Part of a small language model's weights: 18 layers, untied embeddings.
Each number is 200 + 20 x the weight over its row's rms, rounded and kept within 0 to 999. Layers, rows and columns count from 0. The size before them is the row's rms in percent of the matrix's.

# layer 11 MLP up, 2048x512, rms 0.0556, rows 1000-1025, columns 192-255
108,201,212,195,235,209,165,215,207,187,211,201,193,182,189,225,201,211,205,216,180,173,222,204,174,195,211,173,148,182,206,243,220,162,199,223,158,208,242,229,177,183,197,199,222,216,186,179,200,164,234,198,218,217,220,203,189,189,199,174,202,186,196,217,205
096,186,192,202,238,183,209,205,244,248,193,183,169,193,190,220,244,210,159,219,198,237,199,167,201,213,244,183,182,171,176,218,200,212,169,174,167,194,190,193,181,211,174,204,175,182,218,187,206,200,204,208,168,185,206,193,207,193,214,205,211,235,206,217,179
104,185,198,190,178,200,190,216,240,213,228,202,210,226,219,200,192,211,188,225,162,210,215,183,190,226,175,178,208,231,225,187,188,234,201,217,186,187,191,195,160,176,226,207,187,206,199,186,155,213,194,229,189,215,176,227,192,183,187,198,194,187,228,194,197
112,207,192,168,218,188,217,226,195,205,172,203,208,207,189,183,195,184,218,226,204,214,200,186,187,221,203,237,252,178,230,223,183,219,201,200,204,167,170,175,220,178,214,214,227,151,186,228,182,198,190,188,198,261,227,192,219,197,183,193,192,188,183,258,207
101,197,203,213,224,188,204,188,200,216,172,174,227,194,240,183,186,183,229,197,172,220,168,189,200,216,199,176,165,206,181,228,221,222,182,160,205,237,202,194,184,205,224,190,208,215,204,219,241,193,175,230,201,197,242,211,196,190,214,197,204,196,212,189,201
096,200,202,242,219,187,222,194,196,191,168,216,175,250,228,214,189,202,219,191,196,183,223,171,207,183,166,201,206,201,201,175,179,241,205,204,177,170,195,195,180,234,175,225,202,200,201,195,182,257,193,194,210,223,222,214,195,197,214,168,184,157,199,216,187
096,177,196,201,210,204,212,232,224,189,203,233,176,215,199,212,195,225,183,202,226,207,225,181,172,199,212,177,201,187,250,186,188,188,186,204,182,222,207,215,198,181,197,233,225,198,204,220,184,164,210,175,220,182,235,211,239,173,217,223,209,205,171,198,249
096,220,182,219,230,203,148,173,193,209,190,199,180,186,168,197,223,195,221,206,181,178,210,199,230,223,184,228,220,230,208,232,185,185,208,188,185,219,185,163,221,192,209,152,211,180,192,196,171,182,188,213,178,193,185,180,216,212,191,200,212,199,234,196,202
082,186,198,196,210,218,197,210,223,223,209,198,194,192,216,174,209,217,197,195,176,212,226,194,173,207,190,194,194,231,162,210,193,197,209,171,187,221,193,182,184,217,162,198,239,209,194,174,151,192,205,221,187,186,196,204,172,188,209,171,211,234,242,173,216
100,200,193,229,198,167,201,167,194,211,222,189,222,200,200,194,190,190,171,222,238,217,202,183,221,172,169,171,223,188,221,208,204,170,209,227,200,214,178,183,201,179,211,191,190,220,206,199,191,154,217,194,183,204,208,198,149,210,190,229,207,202,190,207,212
096,200,197,157,162,231,210,189,194,187,235,177,184,199,221,173,228,192,226,212,188,188,226,236,196,189,216,216,222,242,183,228,193,196,200,253,189,189,217,206,195,199,201,206,200,166,213,175,182,219,194,191,198,198,176,205,199,213,204,215,212,188,227,207,240
114,194,199,204,170,221,173,183,187,200,166,220,213,210,222,214,196,192,204,202,207,197,198,220,222,194,221,190,177,192,199,179,197,206,216,220,184,229,199,195,223,230,194,150,201,188,201,163,209,197,199,157,222,172,224,199,165,223,223,191,213,203,205,212,169
103,193,251,229,156,203,167,200,204,179,186,191,185,195,179,192,217,223,181,203,219,212,225,227,170,187,206,178,197,196,210,215,193,217,205,166,163,177,193,210,199,240,213,169,206,186,188,192,209,206,179,202,221,195,184,182,187,181,186,219,207,202,200,199,191
119,220,174,205,194,208,182,186,207,187,179,185,192,190,211,186,196,220,203,180,215,207,211,151,177,178,189,214,200,208,219,180,201,195,212,192,212,231,170,221,202,216,178,236,222,206,207,214,212,197,212,232,223,223,217,245,172,165,177,242,249,205,197,181,228
102,200,218,167,186,186,211,190,191,196,192,197,233,197,204,198,196,174,217,210,172,197,203,230,191,192,182,188,228,197,195,242,168,202,177,179,203,198,167,183,128,190,205,206,192,151,168,183,219,184,157,190,177,204,201,201,205,176,220,223,181,195,240,165,200
117,204,184,196,199,201,195,224,185,211,178,243,162,165,176,178,232,184,203,238,199,226,208,225,190,216,217,177,179,171,167,202,202,203,206,196,210,220,222,205,198,200,179,194,209,209,230,197,211,246,230,191,185,175,207,194,155,226,221,189,209,186,207,180,196
097,185,192,209,222,221,210,213,172,223,210,202,207,196,148,202,182,199,206,194,199,172,184,202,183,222,219,221,208,172,188,189,216,176,202,207,147,177,163,220,196,189,191,183,209,184,220,234,184,216,175,222,210,219,164,201,197,190,205,223,187,210,204,170,173
106,199,212,194,210,183,147,226,178,213,197,175,202,197,208,170,209,221,189,182,179,201,203,208,195,235,180,155,204,224,233,189,198,190,222,201,179,187,199,180,162,191,190,200,212,212,215,186,185,164,145,200,192,193,242,201,209,178,198,210,185,184,219,204,182
099,247,187,187,191,211,174,218,201,196,157,209,181,216,197,211,147,235,199,207,193,196,186,208,229,205,238,175,210,190,185,171,224,191,173,209,187,226,187,197,200,177,208,188,202,189,224,196,242,233,186,194,202,170,183,194,191,190,191,193,182,199,224,224,185
099,206,201,211,186,217,202,193,196,176,173,217,215,213,193,185,167,194,208,215,177,198,176,209,202,215,202,157,207,196,195,160,215,192,159,201,209,223,202,221,172,189,181,196,212,190,187,182,188,165,218,189,186,214,176,189,200,177,197,188,174,161,226,209,181
117,170,205,157,234,220,189,205,208,195,201,230,189,201,216,226,186,184,203,195,185,213,209,201,203,178,190,189,221,204,241,205,205,184,192,214,202,204,222,217,185,216,203,179,183,224,199,212,211,179,175,160,172,214,208,235,182,174,205,177,192,200,201,237,185
105,179,194,233,218,221,184,190,209,214,165,215,193,202,194,193,207,226,217,214,184,253,201,221,187,224,220,211,212,189,230,175,208,197,191,192,223,178,192,205,218,238,235,222,200,197,185,227,194,188,181,213,244,242,223,175,189,188,168,230,218,222,184,222,214
109,211,235,173,204,135,210,199,231,190,224,216,225,201,188,214,197,165,189,200,178,241,183,191,197,212,204,203,195,182,181,222,175,160,162,187,205,219,205,215,216,176,181,185,158,153,167,169,202,204,166,180,204,225,217,210,219,194,216,206,211,205,217,201,232
082,197,207,194,223,205,186,203,178,206,191,226,215,193,203,202,162,186,215,214,211,188,232,196,190,216,172,173,224,201,232,163,196,175,182,176,187,206,199,203,208,189,214,221,191,233,207,185,188,247,196,202,214,190,211,172,199,172,192,205,197,217,228,194,218
093,220,198,194,223,204,191,208,206,206,198,242,240,184,205,188,194,193,251,161,188,220,191,209,195,199,193,212,185,191,169,189,201,234,228,231,220,233,202,183,189,248,198,202,206,179,196,220,206,215,210,175,218,214,191,194,176,173,151,173,212,168,213,238,213
066,176,233,200,201,176,220,189,224,202,207,197,192,229,187,205,219,196,198,201,208,185,214,180,209,227,180,220,175,216,225,176,187,227,212,201,210,185,184,220,178,241,234,158,215,193,161,188,218,205,202,197,162,201,200,216,197,210,199,194,196,202,201,178,199
# layer 11 MLP down (transposed), 2048x512, rms 0.0137, rows 1000-1024, columns 192-255
103,194,229,233,225,217,206,213,188,181,218,180,204,216,226,202,204,201,229,191,178,199,221,234,195,179,184,187,207,219,209,217,226,223,212,187,168,204,209,199,191,195,227,258,208,197,197,178,214,199,210,208,202,193,220,214,179,222,179,201,211,218,171,187,183
089,205,184,228,223,209,194,168,151,170,170,201,217,178,206,222,168,199,203,196,176,209,204,226,179,226,203,220,187,174,229,240,212,187,186,204,171,217,197,228,240,191,217,198,180,183,174,194,192,204,219,235,193,242,191,186,200,165,172,144,208,200,211,156,188
117,205,185,167,208,174,200,155,214,238,183,185,235,180,188,219,159,195,181,221,206,225,207,192,229,227,215,171,194,240,208,199,235,206,208,177,196,214,213,191,194,206,226,197,200,203,216,231,180,237,219,191,202,207,193,209,240,220,205,178,199,199,175,186,245
116,191,214,197,196,206,169,226,228,210,198,170,199,213,191,148,225,196,180,199,209,241,216,186,188,187,228,202,230,207,198,203,180,201,224,188,184,182,188,187,201,218,196,187,198,192,182,188,232,204,197,219,234,189,213,197,192,209,210,223,174,197,223,216,223
109,197,205,195,167,179,235,220,204,200,187,191,209,171,189,189,229,173,195,191,223,213,157,199,177,213,177,187,176,220,190,243,212,219,220,180,222,231,198,177,161,221,194,195,209,235,212,199,173,184,187,194,236,195,175,160,216,247,162,191,218,173,237,173,202
103,200,197,214,210,168,191,159,221,218,212,235,207,222,169,165,205,194,215,241,225,212,182,175,221,198,201,234,198,185,203,174,188,227,216,190,185,182,202,201,230,217,166,193,213,180,187,196,196,218,183,193,203,187,154,212,201,217,206,186,202,215,196,190,204
094,214,205,186,150,221,195,212,211,171,199,217,252,192,194,208,175,163,185,202,193,228,215,169,159,161,184,218,195,221,218,139,168,223,157,183,208,218,168,199,217,225,203,196,190,187,186,191,229,197,200,195,162,167,221,187,201,205,223,148,188,194,194,211,196
100,181,201,221,182,169,246,273,231,216,210,214,198,225,206,231,194,217,170,224,232,204,188,218,194,173,201,173,231,196,213,187,201,202,209,190,217,201,204,201,166,216,184,216,211,188,202,194,199,181,197,224,199,209,188,241,194,190,212,178,172,183,182,217,180
086,202,206,218,197,207,174,227,212,185,214,186,163,191,175,207,187,229,203,219,198,226,214,218,227,192,216,158,162,198,195,198,204,212,192,168,187,219,214,216,174,199,215,208,226,218,171,176,189,221,230,165,216,188,229,181,169,179,171,231,202,206,217,180,229
098,211,215,186,210,213,224,210,212,196,192,219,202,180,208,219,211,183,216,188,207,189,200,149,215,232,225,171,184,170,184,176,203,190,202,197,198,172,171,178,189,178,196,215,184,216,196,167,206,198,188,196,202,186,220,214,217,193,185,173,203,210,189,221,211
096,207,187,261,200,182,202,203,196,190,189,229,208,207,181,175,201,198,206,204,209,191,249,180,183,189,195,186,176,158,176,220,192,153,180,190,189,188,221,184,175,205,237,204,202,190,232,255,178,182,219,177,184,192,190,194,170,219,210,186,182,165,188,179,207
115,191,222,208,184,228,206,225,233,192,213,226,186,195,223,176,193,170,201,218,212,201,196,177,154,197,200,207,213,189,178,200,231,235,205,183,225,218,206,190,240,188,199,236,201,177,190,204,201,218,201,221,213,224,188,220,183,234,216,225,228,204,214,200,232
102,206,251,216,208,176,143,198,211,176,184,183,206,202,200,192,206,207,221,203,217,203,211,185,216,199,191,169,173,211,198,219,217,191,201,164,209,192,220,226,188,233,212,222,220,162,194,196,198,153,192,176,216,205,180,170,235,164,181,204,193,192,192,187,179
104,230,184,201,201,204,156,177,195,191,234,220,191,197,229,194,177,201,187,234,204,199,223,194,185,204,195,214,183,199,193,170,201,156,207,224,208,179,239,192,193,194,190,178,191,167,209,199,222,192,190,213,200,213,220,224,197,179,228,191,232,209,201,199,180
099,181,195,186,176,180,171,173,211,200,186,225,216,206,208,179,244,212,198,206,176,184,196,202,168,222,183,178,206,182,190,160,193,162,196,214,197,189,211,235,180,230,130,218,213,190,189,166,206,202,221,190,163,212,168,193,212,210,199,188,198,165,201,179,180
112,177,170,185,214,179,221,208,184,193,204,199,227,211,188,198,204,170,171,193,204,190,190,180,189,208,212,207,216,195,195,198,131,184,231,204,211,221,230,205,177,225,206,193,179,225,177,176,230,177,202,200,186,164,197,215,211,212,219,186,221,188,199,177,205
097,226,213,200,228,202,211,232,190,227,205,227,184,202,224,208,187,207,173,211,184,200,194,203,187,174,194,174,199,188,192,212,256,191,187,205,212,225,188,221,196,218,215,212,190,187,187,186,180,232,187,212,192,183,190,230,247,198,220,189,214,183,215,169,233
106,214,189,186,193,212,194,219,191,217,211,218,200,179,232,189,199,191,189,187,222,211,202,221,192,237,206,192,196,180,183,178,166,172,165,244,162,191,203,189,175,200,213,192,216,203,212,222,201,180,215,236,255,191,209,182,193,193,192,156,258,223,207,177,205
097,201,200,206,210,209,201,241,214,196,188,176,231,212,180,163,172,191,210,192,214,187,201,233,209,212,210,225,197,185,190,177,159,213,243,186,193,175,225,160,252,208,179,201,189,209,216,208,183,210,221,211,202,194,222,218,214,196,186,214,144,244,180,191,215
100,189,209,175,201,189,209,160,200,182,192,181,194,214,201,181,191,210,183,191,226,195,224,153,199,191,254,179,198,168,180,202,195,211,202,241,193,227,163,165,178,184,189,207,210,219,177,167,215,191,189,153,215,182,223,202,223,215,222,209,199,188,250,201,194
108,156,177,213,171,201,197,199,230,195,192,209,189,208,198,203,230,224,201,171,199,237,194,180,210,240,193,216,203,197,214,196,217,223,238,202,155,198,191,207,167,177,185,175,202,191,218,220,171,198,184,187,179,197,177,140,169,180,171,242,210,197,226,203,199
098,223,194,231,191,239,221,197,214,217,168,193,225,166,183,186,175,179,207,193,210,228,208,177,235,224,218,208,176,209,243,221,165,178,193,171,210,211,220,237,204,235,193,194,241,214,168,207,163,203,182,195,214,197,192,193,214,212,234,247,202,191,204,174,218
109,190,240,199,168,193,187,211,203,187,206,201,198,181,217,188,208,195,159,161,188,194,219,164,187,222,242,192,195,206,157,208,234,226,199,207,203,210,197,211,208,209,243,211,213,197,218,170,205,177,218,192,196,191,165,237,209,202,206,203,149,215,185,142,204
083,176,170,227,224,221,209,177,196,192,176,214,205,217,183,148,189,208,158,222,235,209,180,194,159,222,189,189,154,181,150,210,194,198,188,186,210,188,225,209,133,190,225,208,197,186,209,193,190,208,199,221,216,195,209,212,210,164,174,221,219,237,201,197,225
092,210,193,174,201,183,205,195,186,189,207,238,205,177,211,227,181,206,196,221,203,205,207,209,204,196,166,198,232,190,173,192,227,220,177,199,191,195,217,174,221,203,193,229,203,219,232,190,197,186,185,210,208,196,248,229,225,218,196,172,180,211,192,183,227